{
  "num_hidden_layers": 13,
  "hidden_size": 64,
  "num_attention_heads": 4,
  "num_key_value_heads": 4,
  "head_dim": 32,
  "intermediate_size": 256,
  "vocab_size": 4096,
  "hidden_act": "tanh_gelu",
  "norm": "layernorm",
  "norm_place": "pre",
  "norm_eps": 1e-06,
  "positions": "rope",
  "rope_theta": 10000.0,
  "rope_fraction": 0.5,
  "qk_norm": false,
  "attn_scale": 0.177,
  "bias": "none",
  "tie_word_embeddings": false,
  "parallel_block": true,
  "init": "normal",
  "init_std_qkv": 0.0735,
  "init_std_o": 0.0913,
  "init_std_up": 0.105,
  "init_std_down": 0.105,
  "optimizer": "soap_variant",
  "learning_rate": 0.00674,
  "lr_mult_qkv": 0.7,
  "lr_mult_o": 1.28,
  "lr_mult_up": 0.785,
  "lr_head": 0.0102,
  "warmup_steps": 200,
  "schedule": "wsd",
  "decay_fraction": 1.0,
  "decay_shape": "linear",
  "final_lr_fraction": 0.02,
  "batch_tokens": 32768,
  "max_seq_len": 1024,
  "doc_mask": false,
  "train_tokens": 126200000,
  "max_steps": 3852,
  "dataset": "wikipedia_en"
}
Each number is 128 + 24 x the weight over its row's rms, rounded and kept within 0 to 255. Layers, rows and columns count from 0. Numbers have three digits each. The size before them is the row's rms in percent of the matrix's.

# layer 5 attention output (transposed), 128x64, rms 0.0913, rows 104-127, columns 0-63
101:126128110103150116123174138128118124121124096144133111092143094111145095100145130102081115133138116170152166182158119093148133137136123166100110102137126102091085094138113090085132117122132098
084:149112125125146099141125126115134183116159141150105133104109119154127177164101101143115122103113123143105103098106163177138150128129149170109115102097121101091150139120183112176134162122138135
090:085113127117150134101144093151110116136094166122113108163132141103117145148079141168103118120142152112156114098101080113148103142169146152128111119117184156138129108157106163097112132154131148
099:106085134122160125168133138091150161117126159117133140143132098160143109129121158085153128120137094117116154150100122142135154147063107140118093086108103139113121119134127111120151131081121066
089:165127152121107172116106112109126106157147127123116077124094176138141128088111099141118143063137114125154144111091117126119141154086132116160143086120130164099118139126106160130137100135168112
084:124140123105138089119124127115126173124176087102121118100147099135130116144161180116121151198129155125093110156104109132134114121113101087124161142086145147101136152138119092133125154156116110
086:131142131189150103109163124148121134074135108146138120106105091165138124153091141137127124166157141146139115103115169164138144136159131153159127145116092092177108135113114098124122103172129114
104:126139072113154168139141139142106106151144081126133167131137127190156122135090076144114141117180134130130135138116160116188117106119145115150135147107136130134134150143134120185135117135114146
085:126128159124098118156134138120169130147140165174147130147161106122152096168132113180126163136128114130139120139122143163111149117090144144077109076129155127095111085128121104111104150139111087
095:149143080107128135148115107127144109146120133125122134147143141119070126127144087160133110087146149137149081121197128129114158093136174102133137144130101131131097091169103151118096110154142132
080:133121096114126135134158128151123130177114151059150163117114146153113083123135124097137133113182096094120156117123141126177122112147093130163130124132127101143119146115153070158110148122108141
095:110157113097124166147144092154105120149118134140137101108128161124087127135096136172077094127127200140132142099099127181151104109097151127099122104105124126132153129162127140137118129144097136
105:112139166118166117149099149095132127098094160142134150142153178145124133150097118159154129099123128129101135135164140104114124084094068148147101117148134147111124188124137155140158100114127142
083:140139126127143128141082137155104084173093076167150163116158118129141092130149152132136170110124153121150120139130138134101103139145135134060114126173122130124109087149122113153108147154133100
095:118105101142094109121161105166138110141133102109165086103080102111120120131129096107113137134121088157147158098136122108157111115121177096132154088152105106121140093173148145123144107141132093
107:094120156131131123149086142106135139138060119144156120128165133083132119136115113131139162101096087145116149113118134168138100138127128104103172129170135142114134168123153162144131147157149077
098:120093161152075114157147157105187094112118065147165120149145133106115105151116117135126131118158120135146120118129149103168113122147151131178110142147122106170136135162124145113124136101150106
106:123111130123096118128146118152089121102152176114162104185085143137089098124108116131128125169115167143111131100162130138106148115129113125086107160093141102141119137100129105175139117091124160
099:143138136112131144119079169136169098174118108132149155121104098132136124139168134158131124104158119092123107086161127109097158107119127108161170154184136148114162154128164153111108127120125140
092:168142137117123184157137171154146169131146147141083110123153149115103155149097136125127134108111117145117117120152125151116145119095086130186099095158094153117173142113099134130123109118160138
090:092137132145133128105193118115147120151111129125116088120116140127149129102134113145127078142071130104118140150134136153136134096122093163105151113139163092174108133100084170115100127140112091
096:165145142148092098150152129108123121100142120151108130092127126131129125120111189113134127109185139136084143146129122053137127115121146123136119120111137091146125087099165126122109153097077134
095:115102127114069140103138069134211110187135124134137175118146120114114150153138132139121113134127133130111099110096105104140120131149160162126122139153129125143093123125112115142150109114105087
082:163159086133149105141110119117104096123119127113127124175138124127113063090114126101130190107156134133134155093110108163117122138138139136089140117178135116101087124146149140121139127167141102
# layer 5 attention value, 128x64, rms 0.0553, rows 105-127, columns 0-63
089:175170158108082103094129122106134108114108147105128138153100152129117111140136126127094152160140092131128136156116102101108117116163131116132137167162104160176090172106102125132124095094144147
080:148130059157162152157157160132104137091120098166150149097106104149123104127129138127171116128107127138119105128147104142137138084125122152179131132093070149144139148111156129111108155127133132
086:135155123147122137143118122115122042135107102136132108143159145114147155148154093152084122124138171125116120119175172117129132153134104092129137131137124150126084152080169135102135129157110133
091:139098125130099111145144125141113143144169102152124160135194103167140110137097112124168141160112133094125103117141101167116110095109137102104152092140150134149118124087074122141101148144134158
080:100136148119120166115164118141174096171136120120119135114140173078123137120113138130144135099092123108145170179116172127103124083159103147131134137132093117127144114166130171092154127122125130
088:163132105117129128148165138099168100135082110125104142133122136111140124128101139125084149116128114120107129120121127095176096145117128185085111197184125136116166105132154123138116146117128133
092:154180133105132119099107138090161163124117138129142172139166126105093152130138131126151114126143125097081081149113125080114146115113142116067133147107147125141149137085118125112151141132169103
086:117122131162124116118126145104080116144113098089117123157147155161141099135144160109099091106091124133099096083144135143079152125127114097130133129150072125094080086108135140146139130119136149
086:107119156103135164137084119128105157087110108130106125137138093146123119066126140089138113118119066143136136130105149116096134144155161115109078125138164101100140147098117146137109158106100148
076:141161125130085149116110131146129126151093130202139103136131139121184146098142133130125100178138142086125086109138127139140138105134125125125126139097153125163163112125107157125176146118177112
084:146125073162158103105115181157138096164151146160117189120155103143134093133102113134153144142133130124128145122132119092094125099140186142152122138118126127110145125106146166124125157117093139
091:129147118106176103101137103184097124151127128133133116140151102125134098172178131111083123099136147155092127138094090144129107113079127098133085104127154110128140108127109126099115105145141096
081:175134117155127125085075129110105183129149131125125140140153133103158087138099157069123121137123119106143125130118146114118170150092133082150142153131137135101142074148161103119131141142121138
095:107118170147127073169131113119129147105143098110093130150132129046102130115128110125138100158121117117112084128132115088113098139166104153138138159087133136108109156127112121138136164134129160
096:141090119138111091112085110150118128124163119116156125138122125130160105182151149125126123125127159109154185149130125093074126117137157159181150131107149103141120107164120116148157107157160135
090:138097150151136106161128145098127158160091126088169134122134129158116154179144176125153122109106129188115126082128142116149147145139143136118125147104169124103138090083129155122142138149153120
088:134160117133134145159115129155130144134141140131082147134121147080112114122138137133092104207129120156089145093127136143146083138125128124121117125118121126114130101088153154135101072073095129
095:065138139153092116136127103114155158138155131143122171130127104118117114117117146060103099106147148180174113147098126128107130128157146136133090122141131073118127153154110117118160119136151123
078:101154136148151080094173114133104111121132132136101127075157164153156126111133123128147198094129142123149122084119103093160106132145132110092115150137158150127100121126147137143153115118096109
094:109095077129173106150132143132129104110157099109172134120118127125131172128140148153126110158176111136103115100154094131108190108119125148105143085160150126077129129159117125141120137155118139
093:075128147111121116123108181136156114156126150113157109126095135127135162143088104112115127134119091099151093170131168154179121115153148126106154150137124127122092136149083156141124109151141091
085:111132174157098099146131159133098160087124126108173128096082131134138139102113107115094110133125146129122159135145137116097154146124115126128124139163149110117152129142170177076136189113140124
086:131129122105100139105123122155108112103167088157110124133159114075161114128137142110145093134112110106161119160128135141171149099118160088133125117139127128143150132076144069139180149126131160
# layer 5 MLP up, 256x64, rms 0.105, rows 0-83, columns 0-63
082:081098095173132135143161121099139134153148141129102163132163145124124152178125111152081108113139152137137144137137138157094125117092178132133090143158170155125145157148121123142104141096131102
105:119128103132111143139121114101105139136123149156112084110137093119144134138118106162107128142139141094128154115089158154151170121114150149102100137063087153120116137134162126147122190122072120
106:084120123139083149117075121088097090150153117155124142149135090130099133163123125125127123141151139146114149119161122074127132141142140147099150126112135111121135118172102118118114180081086108
110:128063168123110147151120122089153126124127104116138128158139115141103168130128164141143159115128148130144104138157077123111108091162127133154103117072097124148129131140115138136101084119137072
090:119133085141064159127129124110139115131175130145120093124127133154133130131154194131092118141106171141149120094124125141130156137171096094142137134177089106111106145166135126115125151122151114
113:134116119146137084110109110104155114141090138153071106139144107164122095073120141118160120133111135136097134101095118156148121105136107084119117133113125152147129102139169141149143070154161105
099:133139127114071148173174090124146119154130131104107150115121117135145137107131119158115139126146154087121161155158179138134116152148108096109130135150149124161129123079079156133116089130090119
095:117118132199091137147116084088160147083128124091122113147159101119130164100123113141137164146101152131114123104146120164138116125130142108161114135105120109112159098088091131123137104129124172
101:166111105178132118105106132110147122136158116177124073120116130100158122156131131128119189122095162148117140137141195106131115096150118113110121108119104141092105148124106143152097103119122134
116:156118108131122117145137104125106107149129144112116149127186136117115152147097137150116106117145140184097120068064149171165123089132150110120153137123113121155120162123153141169109118116104126
102:110128138162126155133131073132101134128097109100175092130139113107128120099095152155108125152128164176099094151112137152136147143137140127106082132169137159123139129178161136150134127134084107
096:111122098136116115145122083175144133134125112126088149115132147108092126144155143144166143103136147150099137106076136128153133188200141157158090142125104110125137134148116137151108097105129119
089:131128125147114158114121127129102105183154132132133154126153139171126125083132125125113105166154096085146104148124142167118147102119090071094125149159167136100167135175120132104112110143138127
098:152141140126077134129099150106123144100143129100104095177141170136154103133129122152135171141140140167149099123094174121123151135117147102136126155111134160106115154124113108131120121063083155
112:150128157089108088150176102132159129160125174165140119150141132100135148092148151115160121115142094130138117117115107112138116086136127147178119126134157103143147169148144146094100149108171112
095:144101069072122164142140135131131163148129093084135142140131158102154136100122147135112136123113126103134125174123138133146140132114132090170124120153097139145139154129110129104160093095182093
083:125115097129140120139147107165154154143161107118108140133108105137132106087122110119143108132137160081184094111114129143139177193163110116136125172100127143116099152151107139173131123110143138
105:085152115166139122123153119104119143125165095105122118148148138133129130119115144153141148086156118084156101155125100117133138156091145120133102134089125138083138105143132171092166116066102152
096:121092121146118160130148095139153111118138118126141122142124102118103137151153145128097094160094124105132130125136136126110161104087107072149134199151160141098122162129138158168088146155159132
095:152091121126121160164134105116097114097129161143121086128158106160142130116131117168086096104163141111171139114144124095115143134141082117108105147086134140122117178091144161133103104149120118
091:115105094111134112149120170113152156132109088143120166131122132132139153144179096148137106104149173071104109123160149123117128120160115098144165113097113141111161138109171112148135089112100119
104:158148084160099100100079088138126147105157153121078093103117171120092137137125093143134132113102112157143136112129157136152138134096144145089127146136144158093135108141118147083127140148138102
109:155121095157110150167146110169181123102151116099152136139101091157135136135133098138145111121122099104130148164128171128155148100082092128137136109143146135131115144093108186146146105157130128
124:103149118130106081121136104116147117142144107152148123164132116092152099161164118114159148155129130123097150163115119112154118182093068148174144136158140104115161128169124125130146161112113125
105:141120162169102132143096111105084129116143127098154113137153113129105134105082126174125161115182076185131108123120108171152134133151133141130141100156122166129129148159110110131155127114142132
097:123139141121148114162134144099194090118122126095108078143135098144132163146120076105177123140136123096147089153112170146116178128138137107137113125093121148138115118139139150141140151088140135
094:119112138103115103129166175137103100110126128121103123175100134093129152118141094108162130125102133094159101095126119114113108104115122117105157144114108135125131102128074135189097123112117070
097:133180142119136120074123089097131146089137084139117115121125130127156129115155139118139122126084121136149112115135202154181146134143147128159155100185105121100140125129150145127139134144129104
109:126098106090108122126126138156124138159122108126129155120100103126083128127108117098142126125124120144100140130127126151183132145062107119151118145136150085112171140108109181180152129094088118
090:161127085163155130139117154115126120131179105103084126107095126127116097123151137136125084132120149129144127179097158142120143129137112116117113106142148177132152123168107115135109183134069119
095:160091151095114131158103088113165135100116122089123129127150128115096145108095108137102180128154096173090119122131126167152147159169109106112119106138124143164133134099128139112135149110094096
085:129130152129131144121129102126146184105128112125131086141113116126130146066109160116111149118137109099122126143117102181163134088147106126105143159150196144126093138128164138130144128130181108
094:099169146119131128110137124136145107079158166142165120132116099152163132108127134145117147122124085113096134101108124166124130129153099143145104111123063134119185152131111120122157091094107091
104:160128106103142143168134126147096124136130096137144102181180135153123109134104111155139119110177138111096102109091142119188140146148108142131129093084157139093096125140100109136136100138115142
105:105110140148102082108149131114119142131148104158149155116127126109144151141142108126114127144119093080096103147134137110114144174094110106176144198140129165160117141132101159121150147100086125
099:153135163142103104119164105162149137124124107118106123106143156170097156137161110139145147113177146126086140106143148115126101121184126167093094139103115146162177127139142129096160116122130109
102:141125179167134097171123136132183103151113069128123096137168150098113104093116114122126144125113137126131117168141141152107169129104148151116160138118142092124122107087107124131118087131105107
098:157128139198104084083115117132099150105115123134149150109142145120087133147125115100145150124145120117103156134146137109169105107117101184168110133167143154134142147129161122118120144120140079
091:151122109101102155151100133092131150119133106096118091174105117101135125114125118141124102131107109159120101139093097182108153107066127134091091157139162148108123142127135172097127102115130122
097:099123143071104098141124109126102104142142137142152114118175144141108185114157133128121124158146140136109157103154133147148110083148089165103095153153075113157146105148126119138139132094139112
093:116148103102134146152093156076151088146139095139141120138145120094129152072141161139128125157132162136091159162155114109136159188137139103154128145134140081138147112141095140137116127103130122
107:072072135172102098130141071149120117113103087146125117147112129105091149157105127158113124093118113144124118140127122152140130142110136105109157135110088131131129168112157132132148075152143104
075:111175116124102144130115143104134143168101109139110103090149105143117131141156139150160121110129097165099161100113106162110145123102135179141150139163093150140136094136136133084140180156152114
106:130163123128146148138100131142103112127144085164098092145107099191114131135126109139163096104129103130146117112105125136144140107151095117147145181146168075135170130114130172120144099136107125
094:157118104151132122123140110113111144155098093155082101149119140084136135077133141174108135112146125128140150107133121141136099104173106131127151138103193121113145124089098127138113076160131106
099:107158115151142127130100132102180111110105118097136129135109115126102127095116147099176100138134113094104162124159148087164136147106126149139148114152093127106153115137166088143109145127117062
085:114091126160080107104157119146150173145139130105122083166143119085130144119132120119163114136117114177128137143166151147122085151121156141124145117167114104181121102135133127121109142170103106
094:101142138136087135136127083140159163111141135105123149163117113121147091101126125138127103102133113090167145113131129117132126163127177105187165098124112146121170083134150154102091131132099117
108:141156139130104150122099111114134106120066093101157126147126147112101136106134128141139194102099157125121090151138125140182134118116092140135120159134108109121137173125108178103101119122150095
105:114142145135136139115137120139129100117105114133160139164138091083125151110165105116133126164148145109112085118139166160129160139148114105145123140136095104090158104125137169089156142098056122
116:142117157152102096142086142108102095153112121142121119142172118123109138108121145138139173103112137117154168109087170124154094117099142083165097104120102134131126182108101136136162113147148120
093:122124072137108088106082100115160144108142119129131113108094112120139142149127155129120154118129082147095101141101145120178136114158114150140167112171143139117111152153107179094158141123155118
106:133101098121143097114199143145129089102136138114113108119134104119086094111131076145129120160156110196126128115129150077167156171126160135160119135128127125125141117117119126114157126119133129
101:131124138143105087129075132126111093149091144131109129137163116085105174111115143148106101111121169126112172116170135142151166110117176099120122128097106095138097115149118156132120108115165141
090:111106101144121158107155104135095113101125114111149118131156079101139111144154074145107103159123097145158126094143124117102150076127146115126087135078149147122167111164139136109161134154135109
107:121126124148150146112151114161138104189167090150116131115134126166123119106136111152132103160139123129101097144133102112166164121164153082132148146080172170147119124161100133119125116117093113
103:137071129094146137134158090111108144146104097124126142178122110127138145155132112155137115154091103122150143173117160117121147134103107100136144114166106102091135110138076146166134099100094128
095:125093074172140104150144156156128160121130075149095133109138144141110116143135138146177110161135100098127160112117152125089164138138107085126083173103129137133144151122155118153125135127116143
101:151107116110158129108144091115159157152148115130125127130097148147156129152129140085107146149109106079106120134159136135128154145137140147139092168137112107140141111150091136188152135108130052
109:155106096070129118128140102098133101185142091143124178147165122119141107135140154139154122112106132125117158120123150149079115123148152131152115174114076108115143159133147132151150106097117122
103:127083118122100110107127104122126164133166139149123089126130138116160159119121110120132120140116094080108167103126129163123152182121083154131167122138119146091187114159132115150131165111110110
110:110137108074124133161152157097141130098149114120136143110136141141162118160119114191169122122141140141132122111168136167175133124133149074148130162081132141133099139123126145154150132089103108
086:152114119117095081141127170167127096128152151181128127100187110132126125159160157167135120108123122104145113134122145119170152093110097142145132130116158095071125149122123119145141101110112120
078:122115123114138143136151170163159147110143128141120115116116078149115136093101112108090084172133093077165136143121178103136155150136152106112119109129120151117140107096071137124124101136109115
096:125124074158102140102130126139140157136136103143184106139119127103124118124092105119139100167151146128163109114050136164149109132123119088164118155163103127138156100132150133113150104107127138
093:163136100174136161106088134092147129132151159098147108160179114131101119110127133129144070144102133110103091145131112120160123113140104109143166153115147091129133105130124101152180121132155115
090:112144162129111150158139095103159138113107134079132134094100120155170156100139100125132123115112149171096147117131154169119142136123123122169156103140101130093111083135135125159171099111157096
085:166110118126142154106086168145128171130067100111105138125167111155131111120128112160141117143118179110130135137143142147127163104139114158136101107134124112113140134152090150105161062104121123
078:165111175124134091184106115153130147114122124126142086116162145137112112144123125155111108162143127127131103130154141110148116130182142086135119115106169103118102153168116143145116065111119158
106:114125096106145158138174116123164114124133151095127126161114109104121121131105178125166136128141098138118153128098217147135112156116102115125144110128120132150114156144143151142117093099110077
094:137136101112130109154145122085079126123090091111093141100158126147117136089152132164137176121092137114116143075136093098168138141123170086130098133120126140128153120096126118160117108145112139
088:152139124102110129144086173137140118175091139141106151127147150154184112130098109125144091155116131132146145101113171144126097099137151093139109143161169148146119096131163135121102119101145090
108:146146121136056123130109075111125150137157122131137141142103085147105111129144141143121167164151118162092114141175140143144096161129138150080134097109134136103114153119103148144110101101096120
095:103079070155086126125124091149099158127126112135164159177159118153140105168138118116139184121137147121099147136103128131178151106111135166112108120110124099150131121139112135124148104127126114
090:138101146118116080167147108142101157136129112148141146128135100156081133157121115158094135146147168108171137084111085140129135132151150144106095182128134138125129128096127111088089126137149093
102:095123102089096113148119100112129143182107125130136152156096158103097134140119117133198130100130128156168118124159106133136184139124116079121143135166128142108111111165126135142121120121088129
120:163143192145099098130133146131146130086125138125141116182110128147140088142138102145162125119110102089131152162157099147104146111102131120142169138097126172090132129122083117101149125128142108
099:119143143156102134134152124114124098163164108094112122163139104134122134138142100120116151139132134132144087100155127112162117108101134095108135144037107150114131106180109107114146150129153090
097:105150142151090085143130103130124103124153172117138158170148139142116098144129140136177163160090139127132133126116167112120133091183102145146126105129145085129125136142137109099145166134085100
102:110138109124100105138099147133127114115135100122123116120122152104097104152157092133156150118118137082145119145198195140112157122105125126115167109110108130097156129120151151159098080142106146
110:152133139092101128117132141130168114092145130156098117159167138081132111151141139163127135111140079128152124116136160140105132124094084159119112175144131083113110163152157164135163108108110111
100:142124094082152110156098131145147134111132099145141092144091156122088104115108114120200120149181134117114109136122134135133143183133092121091143147098110140135152115118145142162130126092137105
103:154167144174132136154106094106135102131150148161134164087138120106099142136141088118116121107122142147155136157129110138130141089139086113146176158151136087120129156078149136151092130096124106
112:091153110183140114145116137123117151187166130079102136164125101155104133116131103163134089125100121088121116132139147148135110132168140131121129149146143147101113116105153096076132111117091111
# layer 5 MLP down (transposed), 256x64, rms 0.104, rows 0-82, columns 0-63
099:105111156119086127118101091125149140118123100122143123092149127136102110046148086132126112116137126126115124123133114093140114112161088082095135085105117117144124096139097094132139094147096144
092:100100184115126112111127144113165111124128134104138149111066109096135131120135123140089124088112133136126153124128103152152118164122109092127142171113187089129153111090142105125145115145155091
109:172180119178125132125172105124179142126120122123165131140165143141146157133118153126131107164115111118140122125153126096151119153080177098150147095102127109137133127143151078147109119155137130
114:162151072136154176110107203155096133135093140127127157145097175163155125088121121127128109153126126107101111110126143116158138139143098119097146127129124151152131118150119122137151116086112114
081:110129114129132152136134126109115161081130125096142116147130170101103094117145188120074145105167130103140099118141096102165103131111141120156141140107154132136132112111081168174151133139102112
110:131151148138110159042136151158132135119085161107109127118101114118147109089109115166116105114108131096162101129139165159111141136133108104136102101135129113111096110098108095124123121161161132
094:117141084107164095128124143118143123087116169103143110132135138166117113123086126143142068156123102164174135125123120150136146139105113148129077121187126129103142126124095123147123129184135137
097:122141098207117148152125124136138128113131116173140158148124130128145127136088093122122175146106164132171126119121149116163144128095130091148109108140095167142142147108100119149166164156134112
102:069142140136154157110127094065127114149138108104122110119093125095097119144116134141091110126126134076167106107142096136081112126117096133109130101151181106121115157144116131158140123123106140
116:123134136155148150144137150104128127142084126149114141163105133110116130119119149081113120115156098164103142094090144148152079123111111097120172117096160146111171102108135145103156144121190130
083:115145114131109100110133130145137099168082097088129141122086181144115115165111134132173097124143139107154119123128137122125118112083161111134131130116105148122145132090126110112118110074182082
094:175124093165148106120147105118118147091123142131126131152167146161093112116149086118128110108153146097132173078118155115126130117136149096127117119139128116096159129163193128102103102122157136
083:130114129140125075129147147153164128140146131102161095101112102107128163175078169182116125157156130167103121162137127136124145149101132137123142134119151127163135104156151119178151147123152122
101:141136117153112142112125102141085111161118150121136153132086116061138103140147124133120126130120106124086110163172137144114106140167136109072127114189109097108165123111114095127151148120124114
104:170127154114091122081147155122123139161121171121144117121146128143143118125153149146168158102132135121092126148117162140101169090112163110149135122157158128143076140111119125114125101078081133
086:121151117087140137118132129116155145147108098146144121166165188158138132123143122172109137114104089096148116125131108093127157099173169128121109095131149082138135127123078160132153123124163117
089:116131131131125145133127135165137160128122183139126127164168087123133133079135135094105173132129116118096134155167138147140109138151152156125131083155076174117165123141098143120166135097144119
107:102119158110132161126174121163100137120097126127140157124054163097111139137111110152140160108122161134121103108106094153135109126110084105140107124127120161120122128192110132111117138091147111
079:127114127071145111096151155125131110127148109140138127133098132130131138095141147161137125112151128144106130171056094128140160158127113154137147073108112142146147051106143147136127119124108117
090:146114097118142144073095117110125116121131081081127144119122096100120103152153164129122142128104138128094110095129104118121135118104102097146165084140088098113092104127142113088162144087132118
087:129111098096099088142196134124132149069110127155124133146075135098111147126098148119129128105129132119091151110146146113131135133152139185160165101146146125115118148147152152136147095123101118
094:132127101141159133115122119078175120117115171148069093149128102120091126106130163144122119135100134125122117186099120111164134105085136101154118134121088122124125137130126082121084123153150141
106:134092101135142164133107151140144112130094165151124113100133094145107125129122106085142145111095170124159119160099087093106107116136123161163124126126090084172103107147086114127147147151139109
137:161103136132127083122173136154122105153130122143162109113118156095186101104161118146148142127143097136122106179116120154157107149112120094117158126161098123131140082148103144132147139163166132
121:180111132141109120136142140159109117110091147104163118150120110106118162074117099130097179095129135163121118132122093146117129156148120119122148096162164127125116107141137082153177166114140144
092:112152118107094101132118125135135115149110141126137158138138110155124144131082134133129136142066137182089134127133102123082129116123091137128112140187092106131169127179163129093130165108129146
097:164162137110142109122173169132105114110149110118171117164113164109081153116184132143151149119165139125144145128153144124160094161152094144106106117141099154164134128148121115127118123094145100
101:135157083125166122083146130152132131116130137118075128126145122136066119099127139124144160151106157152078121125142156101146110150148153159126097089118093102148109119097154112122154156102113147
115:133139106155136110147126119144120126079155070080108144106147090144161129123131148128094168098134115143191097114128108103114123116135090151138145136118106138128182111082118107129147138140150133
089:114064128103112109136142130157137111115101153111081083132118165127094147175123168164136105091128106147172159121092117159107117131108104131156118143089145118126161128123117111131116108141134099
100:088127173094181123100152101123111112126132122128134158141135086129106122092106126135119166139100162170083086102094124147106114142123118135102146120136148106122105099082122111104123101168118138
090:156112114125152142127136197087151095155109152137110116130144145138143103110116147087110134142095147153087150129150135115113106154086132155156103087124113125150109136157113099139084142111142175
088:143140172073132125161150135167109100160141135101108119135078144146114166106125122137109127110063136136162077151146122111149104093132129151123112093173123140133114107130144132147121144128119162
110:153136116127161123164148170121079136147084128167114146135117110142128136116134104154159152117131146094129083148102112116126109149184114122171126155118180139129147126131133158144127082084143139
105:132100128148079077147102145121149135136112146119140163166168152153167135165147136110134156127127173131112107161135135158139164143140113077131156128123133131141135133111186162122116144132129082
102:110103184137091141134123125113140103152145105129120151147111109139119129159139119128081123162150148136150124132147108081151114124110149122107173136067135147158173107098133109175108124170146141
111:121112135137131089110141121132131088148156108104152147112106150132130079080105074111097143123129134130142164119161143068130094096138122081142129122117140154139122127101121106152181139156103143
116:121143117149123118119182141170195153099143130116106140132109134129130110128094069126113156072104102116165136109128123111151095082101131154162125119165108150098138138108144133120146137139130124
091:089140087149145100175080139068112127112132137131166149112140134139135097158135148113116146099203151133133116096164117099131138104127130128115144094132093117137147150128143148122108135149153106
101:097121114116129124125114130134140117130119138166124106094118134145122113084173168160109117084112129136119155106134108138114105126143148085127059087084094109154126121129139077141149132130175154
093:120137112142159155110114130095144070073107090150122146127096096157152110105128116107091135136146133104113135157170107136124107166168105111131107176123151112155121150121171118147118139101128147
106:125089130113198102122136161107128140139119089129126129100129124117116154071116114096104135088175146128171110143152145113155138124165125154140125106071092127166136128126154133140108108124143119
070:137099130102105122103126112161124096142117186097153155146117110093135087138174141103151109149121154128092103133115116140105114095127098127087133164154104115099182120171101134149140148117124117
113:135095102135158098159095091136160116142144131135132157143146134132075181144113086183100096100123106124117124117114104137148133104158130122137149139094133145081127134089163128138147156155119143
103:165142088150104106125125144097127136179093151137128170176108122128102155115113130133158157137104120144119136102108097112075107138130150137151126069139115084116121142138126168098132136112143164
102:132147127111141094151104124158128122146137139110152151129148090108107129153128132082108060122130186104157131093128116086129123112154131147157108180129115150128130186122169143143110106120134135
082:139108114079173119124132164149118107108114096159108139153164158128133145075135121143110096117082140134151138121149145116132124106122082133157113154127167141081134108089112147128148143130138184
098:104118128108117135178080159133139093129101109116129140133123153109127112123150137110112134183112111105142157157095125137128133128163128142166148187158165159133089162117149126178145131136112158
110:130092155149144161106175142125150135130119094084153120096113131133134139126128177091112162134131146160145135154137119136114115134137078122133095122103118164127062145140105071112157151128137135
107:134138139155143129121154131156121113176085150144147163105139088107136154124107159115148127158105100151144082120113125144138128075158128123136148088138103107119125108120091119101164173081097117
123:173113164157120095101108099114121143162151084086128105110168098135115165118112135112144133144124128119089181150129120133129119125116132144121136087060124130103115139163091118125138116126153156
092:144160144131162121114161165171147114143123145129144102132108123136153129128131115155111102155152134147111119157120154162126100174133173150120163100185143170122068127104112130124145096160122142
095:119144112162144133098077134132112178103137174117147128163147102163105107144127162091117159140159120130118098131132116104145185126092121110109124119159089135131116130139150134096176138128142165
091:149099142161118120107055145114106094111148161151136167143152138132132104111153176134112143146115125131117121102109103171142149092103128119147092142156129104144102124106130120125075123158160154
081:108139109132076125139066128114172107117138124120118154111132087087151118161156141130105166109104142151171099157139143146139103151132133126136125142102163156140092131126184139122101093113110128
111:136121143104097066143114145116143166169159116154088160135105105116123140151109147123137194144127154141090185156111153125138112122130108130105113122110155146115119149136158119128083108110105126
100:088120133126088136119153122079121137067118123115098122145168151138118129137148080162126104120142115147127103136139110105122128127105070126114139126116105131091168123125099131149109076130165084
100:089131136119092119078149111158119098130065151113104121105104091138090098106089147125098120143088103127136098125101128116110099098126122135118152073143118149107143117156115114131158146131158113
096:105147114128163146166086081125108121140135081117131095156131123133147136145117145140103115146164108159127114133122126094116140122165102122107149127097103162144136124099161169179176089130111157
117:081165139083138173085135100139113112146143150143098120149111143085129104146150171100133159115112141128128148114118133161131146086142143150130134148160147142126106081137123176140139156124120081
103:169087116168113172063169095148111121090137159136120128112104126129152144156108102134188121094115127130138126128125088134133148146141138112093149124145128121105126106085123129171122148122147128
111:114109088123108106115140089135136162138166095136138109135125117133110168188125174148126115130117139177119158131125114124145149136074117142149081144108175122090131141143158144095145158138145121
094:120115166143121156099155145153123113158149114136133132135112120067114146131096111168116113143125173164130106152137155168152115142093125106156169159123127136118119146182143143136156145160084153
066:130069097149136105124119162139111135106111145101164132131152130136117113178108160086154118121126157167138093172129114126168118131138117152112103102159146150113124135098184124129106162105147154
111:151143101174120111111131141129126156173128195128091157135126142143130130082127119091147136114143179104147156136134153169107142163137172114132147119151120179127113092143135135117106148100130129
098:100116120163132139125127131072146111121149120092116115120070141095133146158112104116082134113083109138142101126107153130128119090143142089128102121119178134118140132154146090137093126108081090
085:136169153135096116091151139111142117148101151085120075148128138113073076203159117133117139120104120150149168126130119135142141116105145143136117115109125113119157123175131124157134123153145126
070:119152132157118108119152135133119154128092159162110138111164101167171116114142149131150153123087106137087128147182172114141120123094142140095134128127153129133121159109148150115069107167124099
071:191140127158130126168159110125155135071121140158175166112144135114145117141109102135132161107096149151134138128134151122134149085120157143138126107134110127102126118133126152105099173126193131
103:099095114127100118101102141130135164162181128094105088136134125154092154131135122136137120101115109160145133133069096095138142089152109146142117148107100146064104137119094122130137146116130152
084:135163135129119199124108129105142144128150135137157140126145114130119116109174172101173114110160156127134103078075086112112116114149133120164141095147129129091145132159135109140125116127157161
085:054094092154099100141138114134129126098147158132142125108087130135131113115111107122119137133107103116120132164122084144158122108112119131137172129128081124129100153168150127080144130185141131
116:122112112154151142129147157128123082108127115127112080103103115109143130101112084142179094093092133122142137127148142117134137123149089143092130197179107112114142117130097122118093155139153128
121:122114125096152173141167131089171141121124135114074150141123130141163156126102139134133112135170118110125186083102102125101126115158144116163135155130144102105133129101161155151171146140143142
087:081113126175134113164124143100147148101158121104161141137132138138073150093144163131123202141145147133136156185139121160110122125109118132132117129126150139129144156123170141109093135106149136
106:097109141143161155118133152097121135163129172113139127165084107118122185136125113138118105129103120174159133122135137106122156133137110077114085126083135156125089107152085132141133103103146105
124:113131142137109111143124098130121118074142105137112133178139115134145139124135111100122129122139100151169136123154129147093139144128166123152132151133101165085112122136087110083118132129138223
115:110131130117146127085186125109163159155106122106109105178160121143142116112174133100161149095169139091152098111128109167158106136130109122155097114107136157128123107093119103109137117101138139
089:122153102116161108160118082145157119132106109131120076086128133140117114154114129173129081118175153141131126103097117135138140181122178137114115111113161104160132137176145139138145117130131097
088:124117160134140082157124126134148154112115101074130161107109129095076118114140096137154173122135111148072116119134139154144138133133115135090156165095107156160122146154112132114109098097120094
112:137104146144126070176160136088093145122143074115175106134131160113128130103172092109122105107130127100106122138164141106122095126125109111126118158144099123129161112116130155159106158094122126
105:101140143132136140109143102130123134103098127168139128086092098100094121140142120121140092161136138142120158117123169154131141116125112104138085091045133118160160116104110170149129108109104128
095:086104136106100153134151097137105203144106108111142138145126106142166105129110133123184095167126144113142088154126117139133127178125143111141146139149122166097117111102146152133164137102135116